python train.py --n_layer=15 --d_model=160 --n_head=5 --n_kv_head=5 --head_dim=32 --d_mlp=640 --vocab_size=2048 --activation="gelu" --norm="layernorm" --norm_place="pre" --norm_eps=1e-05 --positions="rope" --rope_base=10000.0 --rope_fraction=0.25 --qk_norm=true --attn_scale=0.177 --bias="all" --tie_embeddings=false --parallel_block=true --init="orth" --init_std_qkv=0.052 --init_std_o=0.0 --init_std_up=0.052 --init_std_down=0.0 --optimizer="laprop" --lr=0.00284 --lr_mult_qkv=0.5 --beta1=0.9 --beta2=0.99 --lr_head=0.00507 --warmup_steps=524 --schedule="wsd" --decay_fraction=0.64 --decay_shape="linear" --final_lr_fraction=0.1 --batch_tokens=32768 --seq_len=1024 --doc_mask=true --train_tokens=213000000 --steps=6501 --dataset="wikipedia_en"
Each number is 128 + 32 x the weight over the matrix's rms, rounded and kept within 0 to 255. Layers, rows and columns count from 0.

# layer 4 MLP up, 640x160, rms 0.124, rows 131-150, columns 80-159
[[131 128 217 104 145 146 124  86 122 104 139 113 161  88 141  70  86 164 171 130 140 126 114 162 140  78 126 102  97  84 206  79 160  80  98 200 140 155 166 135  34 131 123 165 101 110 124 127 109 127  54  92 148 123 137 138 111 194 157 179 134 135 140 140 111 136 172 161 114 146 133 141 146 149 109 154  87 124  78  99]
 [173 128 150 153 164  74 102  78 173 141 236 129 161  24 160 109 142 100 139 157 117 139 150 103 182 171 173 157 148 109 108 146 169  86  80 169 120 173 174 147  81 196 171 104  69 121 180 148 136 133 137 124 176  83 109 138 138  96 112 108 144 125 141 150 162  89 111 126 112 170 130  96 174 135 105  86 149 136 122 136]
 [118 161 135 125 147  62 185 100 128 119 147 156 146 100 155  77  94 118 144  94  95 162 123 136 102 150 126  85 124 114  98 133 107  87 115 150 100 156 185 126  94 167 132 105 132 129 112 152 116  88 174 109 142  59 174 159 129 167 152 128 143 146 102 123 108 110 120 154 140 121 120 154 132  40  79 106 156  94 125 143]
 [151 131 125 153 161 102 206 103 133  96 106 122 105  78 161 139 114 158 113 160 137 137 152 124  95 159 135 172 137  83 157 105  96  59 139 144  98 107  96 194  78 146  67  80  90 116 153 192 128 143 175 188 140 145 121 116 169 123 110 169  71 153 147 122 185 157  84 143  88 179  92 190 112 102  25  93 138  78 131  88]
 [132 148 175 124 148  98 132  86 188  93  25 101  96  65  86  97 121 144  98 123 142 205 100 189  82 135 174 141  51 158  98  80 119 159 102 153 132 159 115 112 139 148 122 140 133 129 157 175 148 171 134 161 117 127 131 136 112  89 146 153  85 166  91 135 142 186 132 104 155 184  78 110 137 110 110 146 129 138  63  72]
 [114  77 144 163 130 155 169 138 143 113  76 127 120 124 200 107 158 147 120 165 127 149  74 158 145 144 138 153  85 154  95 101 138  76 107 129  81 195  93 142  50 128 150  77  99 125 109 101 123  96 137 162  70 159 107 117 113 140 162 155  79 110 136 144 128  85 190  81 110 171 152 171 108 127 132 107 141 182 130 109]
 [155 100 107 107 145 128 149 144  91 133 184 123 115 139 201 125  51 161 154 199 118 146 138 100 138  89 114 120 162  68 115 122 117 129 129 145 110 124 113 177  90 152 149 110  96 113 188 131 169 169 154 147 125  71 108  36 141 138 138 119 129 126 154 201 152 143  91 101 102  98 140  65 158 131  44 128 132  94 161 131]
 [118 147 137 140 130 174  86  93 152 148  96 113 189  55 160 110  97 130 185 104 110 147  71 136 160 100 163 129 121  61 110 139  98 101 119  98 109 110 124 125 122 129 153  94  63 113 168 114 191 133  71 167  54 102  89 144 128 142 117  89 120 167 149 195 145 134 164 168 121 118 143 130 131 110  62 184 108 117 115 141]
 [147 118 132 131 130  93 154 157 123 121 131 168 152  69 151  58  82 140 136 157  63 183 142 118 114 145 158 143 120  88 162 116  64 173 173 140 129 190  74 173 136 223 160  93 111 121 116 112  84 181 105 101  67 162 137 110 172  78 121  58  96 106 147 112 206 131 137 191 108 185 169 160 102  70  91 173 129 115 189  73]
 [ 69 112 121 149 133 116 127 174 130  75 112 126 126  66 159 115 132 169 126 149 136  93 101 132 153 114 129 127 128 115 110  98 159 126 192 103 156 121  67 135  74 147 144 147  62  92 170  92 138 142 153 128 111 137 120 174  87 179 126  96  86 166 110 182 112 173 163  89  63 120 147 155 102 168 131 161 119  76 126  68]
 [143 134 127  74  87 130 105 140 104 148 118 126 110  85 166 108 122 169 164 120 128  95  98 172 146 141 134 118 109 112 160 129 141  94 134 189 151 167 101 135 143 138 142 154 144 130 118 139 161 146 168 110  69  87 135 161 152 166 181 138 135 112 160 106 170 155 161 130  99 101 168 131 167 133 111 144 160 136 158 138]
 [197 154 127 158 133 127 166  85  93 115 113  64 132 103  65 102  72 201 122 138  70 114  98 181  65 158 153 180 104 107 154 121  36 136 108 150  97 147 151  77 145 171 132 171 105 107 157 136 126 101 110 159 124 106 194 151  58 145 142 119 124 169 162 133 158 121  82 147 131 118 139 138 135  62  84 170 128 144 124  59]
 [141 142 103 111  78 156 131 114 118 157  83 131  63 128 169 112 112 176 120  83 151 186 113 228 122 106 137 153 104  94 167 144 119 148 110 187  87  98 102 163 114  88 119  99 101 158  92  86 160 181 119  79 130 127 137  70 117 143 158  89 130 116  73 158 133 105 140 142  92 150 141 138 149 164 105 197 133 109 111  84]
 [137 132 187 143 111 158 107 115 145 127  82 137 143 100 129 132 141 176 119 142 170 157 163 140 193  88  87 161 143  94 186 112 119 123 131 155 178 174  29 147  84 133 133 133 104  89 100 120 152 128  80 128 144 125 116 123  96 175 114 163  83 116 207  89 171 181 207 144 116 171 123 162 130  93 135 124 132 118 147  83]
 [ 93 135 176 106 110 162  94 111 141  66 157  81 129 114 139  69 142 143 160  91 122 164 155  94  75 101 121 147 103  67  98 114 148 147 113 198 146 147 136 149 136 171 135 161 101 119 205 148 139  77 194 160 102 133 143 110 137 150 125 130  89 113  97 155 110 192 138  72 125 164 155 132  97 149  87 153  94 148 126 119]
 [113  78 128 137  70 135 125 146  75 117 121 127  92 124 140  95  55 168 114 140 121 177 114 153 127  58 116 124  88 110 155 132  93 159 118 136 150  97  72 166  68 128 115 168 123 130 154  77 178 163 138 107 144 152 113  86 129  96  97 108 138  96  95 156 182 149 124 153 120 180 146 173  86 136 126 164 113  84 106 119]
 [ 76 164 103 120 101 145 161 148 171  81 170  83 121 124 165 151 128 140 121  79  96 176 200 119 157 101 138 153 122 127 134 118  87 154 124 124 106 148 121 100 152 124 117 128 135 130 149 139 156 113 115 145 102 132  79 127 151 128 104 127 139 101 181  41 165 141 150  69 115 161  40 129 201 141  87 165 163  79 106  57]
 [149 126 209 138  61  88  96 151  84  81 114  88 128 122 155 115  89 171 150 140 175 141 148 183 125 123 160  75  87 116  99 101  82 107 159 123  85 146 116 112 128 170 146 198 109 101 154 155 158 114 191 146 129  80 121 174 145 123 127 124 138 147 123  97 185 119 115 125 135 194 158 145 172 102  77 155 171  94 190 127]
 [162 143 112 143 109 135 164  54 128 119 107 155 123 104 145 131 145 124 148 155 153 175  97 154  83 184 163  98 121 122 120 117 120 133 104 136 112 136 143  84 121 110 132 110 141 127 120 140 238  86 137 188 118 147 184 132 101 162  83 110  90  93 172 113 154 132 141  74 145 124  78 109 157  89 125 164 151 129 137 104]
 [ 79 169 178 113  91 137  83 167 185 112 122 124 113 112 117  80 118 133 107 146 165 171 171 112  79 136 144  92 112 121  78 114 108 157 142 165 182 148  74 117 145 139  81 118 111 115 122 130 103 100 107 151 120 128 147 159 131 166 114 130 100  94 118 119 185 166 176 208 110 155  90  83 148 110 177 137 135 130 158 112]]
# layer 4 MLP down (transposed), 640x160, rms 0.107, rows 131-150, columns 80-159
[[120  99  71 129 104 107  92 111 139 186 150 200 113 129  90 128 127 168 133 116 167 181 102 220  86 100  94 154 191  93  80 198  57 192 140 169 135 103 115 126 145 125  92 124 106 151 121 121 173 135 131 103  66 141 131 116 132 155 153 140 128 101 124 140 142 116 129  98 121 158 157  97 148 152  99 183  88 202 146 106]
 [154  90 102  86  91 151 111 137 159 109 172  64  80 152 113 135 127  77 174  82 128 128  99 169 171  74 160 115 182 146 158 134  82 120 116 128 106 123 129 168 124 150 171 135 167 157 159 130  93 171  79  84  96 139 121 110 143  94 122 157 102 100  63 121 114 119 132 194 165 120 154 179 106 167 167 152 134  91 135 104]
 [127 173 152 152 103 126  84 134 112 136 152 113  91 121  88 101 149  85 138 157 140 123 124 180 107 164  97 175 108 106 105 166  70 101 135 103 101 119 153 101 128 166 150 120  47  93 105 133 176  93 173 172 149 185 147  83 114 142 139  99 130 136 151 101 127 122 128 116 128 134  82 128 131 132 103 158 113  89  79  87]
 [117 149  83  98  89 151 107 203 122 120 145 139 151 135 184 128 166 144 129 107 132 165 179 176 152 180 226 133  73 115 139  83  91 163 148 173  45 149 149 146 101 187  95 117 146 116 182 140  92  92 123  41 151  99  94 129  72 112 117 169 117 103 142 140  75 161 100  47 169  95 193 144 138 158 160 122  12 148 189 146]
 [118 121 195 134 129 120 136  43 133  88 172 134  97 146 161 140 102 122 151 196 171  67 170 118 181 152  89 140 154 140 123 123 118  68 116 133 144 155  90 148  97 116 160 116 134  78  98  48  66 136  53 150 153 166  74 117 181 156 166 145 117 118 121 140  67 130 136 120  99  80 111 150  88 163 112 164 142 158 119 176]
 [137 108 108 200 132  93 204 144  78 139 102 158 118  92  76 107  75 107  96  95  97 137 133 122 128 142 119 165 124 122 153 151 117  95 158 107 130  98 124 163 150 115 125 145 139 107 123  90 127 146 164 140 121 153 129 113 122 167 125 155 135 134 163 150 105  90 142 131 182  94 114 127 159 134  61 157  90 128 130 147]
 [151 145 110 153  97 105 139 171 127 132  87 131 126 123  92 143 136  91 117 144 174 134 132 154 128 136 136 117 121 206  98 189 166 125 118 102 129 131 133 137 101 169 158 132 174 213 105 104 135  53  77 127 119  92  87 150 110 135  88 106 158 145 166 129 153 185 135  80 157 121 121 107 105 158 100 127 172 174  72 140]
 [166 108  84 129 153 122 167 161 114 157 136 113 135 159  85 218 185 103  67 128 123 103 151 137 177  95 135 118 130 126 146 142 139 104  66 139 154 124 106 185 152  99 131 144 165  82  97  58 117 139 138 164 137 119 142 136 157 126 115 140 153 133  65 105 159 101 116  77 140 160 111 142 115 110 131 136  63 151 148  69]
 [ 84 107 129 106 137 179 196  87 137  91 122 162 121 125 132 161 159 197 133  79  95 107  68  37 136 152  97 123 143  93 123 152  93  82 121 205  93  76 128 202  90 151 186 165  92 176 158 180  99 148 137 123 110 140 142  55  93 211  82 110 155  98  81  93 109 169 157 174 141  95 135 120 162  95 185 187 129 165 117  80]
 [141 135  75 120 137 196 165 160 123 112  84 115 100 105 146 145 137 110 149  73 163  35 136 167  98 125  69  83 161 139 146 134 172  91 134 143 177 166  99 109 118 136  98 139 199 113  60  70 147 136 146 121 104  56 138 175  94 145  75 107 170  96 150 151  90 120 148 158 105 124 133 125 112 148 104  98 238 128 129 111]
 [ 90 132 185  99 134 103 147 138 181 155 176 135 165 192  80 123  97  98  77 132 139 157 143 106 135 147 153 180 145 103  93 142 145 136 113 120 110 146 184 159 153 137 118  71 142 122 147  81 110 143 122 124 128 126  74  55 124 102  85 138 159 129  83 122 135  93 150 138 127  98 121  88 106 115 127 118 160 118 119 138]
 [189 138 103 141 124 153 186 103 144 124 135 147 117 153 177  76 205 109  93  90 118 196  54 169 125 169 129 126 184 115 163 157 113 154 124 149 122  96 130  96 141 113  61 143 181 112 122 161 113  59 137 123 114  67 175 123 148 104 122 181 159  96 104 119 114 173  50 140 149 144 139 155 151 123 181 103 144 134 191 150]
 [119 158 133 200 162 112 135 116 151 124 103 121 125 111 149 145 156 144 102 104 127 133 136  73 113 134 142  30 148 115  52  97  99 106 153 121 144  73 177 104 117 125 157 159 129 106 174 147 166 188 130 153 141 185 166  95 105 120  35 138 132 132 125 111  48 143  75 127 132 113 137 122 147 121 121 146 125 154 161 166]
 [186 121 189 177 141  92 166 173 144 130 107 188 129 110 102 116 101 121  95 131 137 124 179  60 116 186 118 142 109 128  87 160 124 138 140  92 131  90  97  87 137 115 149 118 100 100  76 150  81 139 142 191 145 102 165 154 156 137 130 121 151  77 111 149 158 154  95 127 113 173 151  86 170 177  70 133  77 130  66  90]
 [117 138  75 117  96 114 108 150 111  99 160 100 101  96 151 138  88 167 188 131 181 195 107 140 110 126 103 145 111 102 168 110  72 178  83 224 112 114 150 154  54 123 121 159  51 103 108 133 176  90  97 133  88 152  86 140 121 205 102 148 115 180  97 157 130 227 149  66 110 163 136 160  95 114  92 107  74  99 143 109]
 [153 195 116 135 191  96 133 104 154  94 115 134  95 158 112 132 110 110 179  79 121  71 179  79 102 136  75 158 137 111 172 150 116 128 146  74 103 155 134 140 190  99 158 141 137 216 128  80 171 163 136 137 138  81 140 137 103 140 102 193  99 176 158 128 113 127 124  96  92 126 141 136 103  69 159 143 173 124 107 121]
 [143 147 112 164 133 123 136  78 164 181  92 128  97 134 110 117 126 155 171  95  98 119  94 119 124 154  99 122  98  97 109  92 146 102 102 140 187 129 123 148  90 150 161 148 155 126 123 106 110 137 111 105  93 189 148 144 122 160 179 149 122 148 117 161 139 129 152  91 139 130 145  71  96 131 118  52  93 156 114 139]
 [147 132  95 149 101  97 128 117 135 130 133 160 100 179 159 140 148 137 109 126 118  99  55 105 178 134  54 112  94 120  94 169 121 201 116 122 177 144 185 143 137 157 210  73 151  72 157 132 137 199  99 114 153 139  88 160 157 114 131 107 149  92 145 152 165 152  75 105 177 125 111 129 245 180 102  99 102 113 143  85]
 [152 147 161 174 113 148 131 139 153 148 143 116 122 112 191 110 102 130 211 100 101 141 148  68 170 125  76 144 120 117 132 159  63 102 135 132 158 101 155 133  84 131 102 146 133  37 126 123 138 163 170  88 185 146  85 148  97 105  98 151 112 155 104 139 177 107 149 121  66 184 178 108 140 100  94 121  97 118 117 129]
 [179 200 172 145  95 123 150 163 153 127  87 119 174 145 173 130 154 107 136  94 137  82 106 123 140 169 162 127 148 133 117 135 134 136 133 113  96 138 121  99  82 103 121 146 169  84 141 184  93 145 119 115 134 103 130 127  68 169  58 115 143 111 145  95 111 111 153  84 118 146  94 109 104 210 116 101  90 138 180 105]]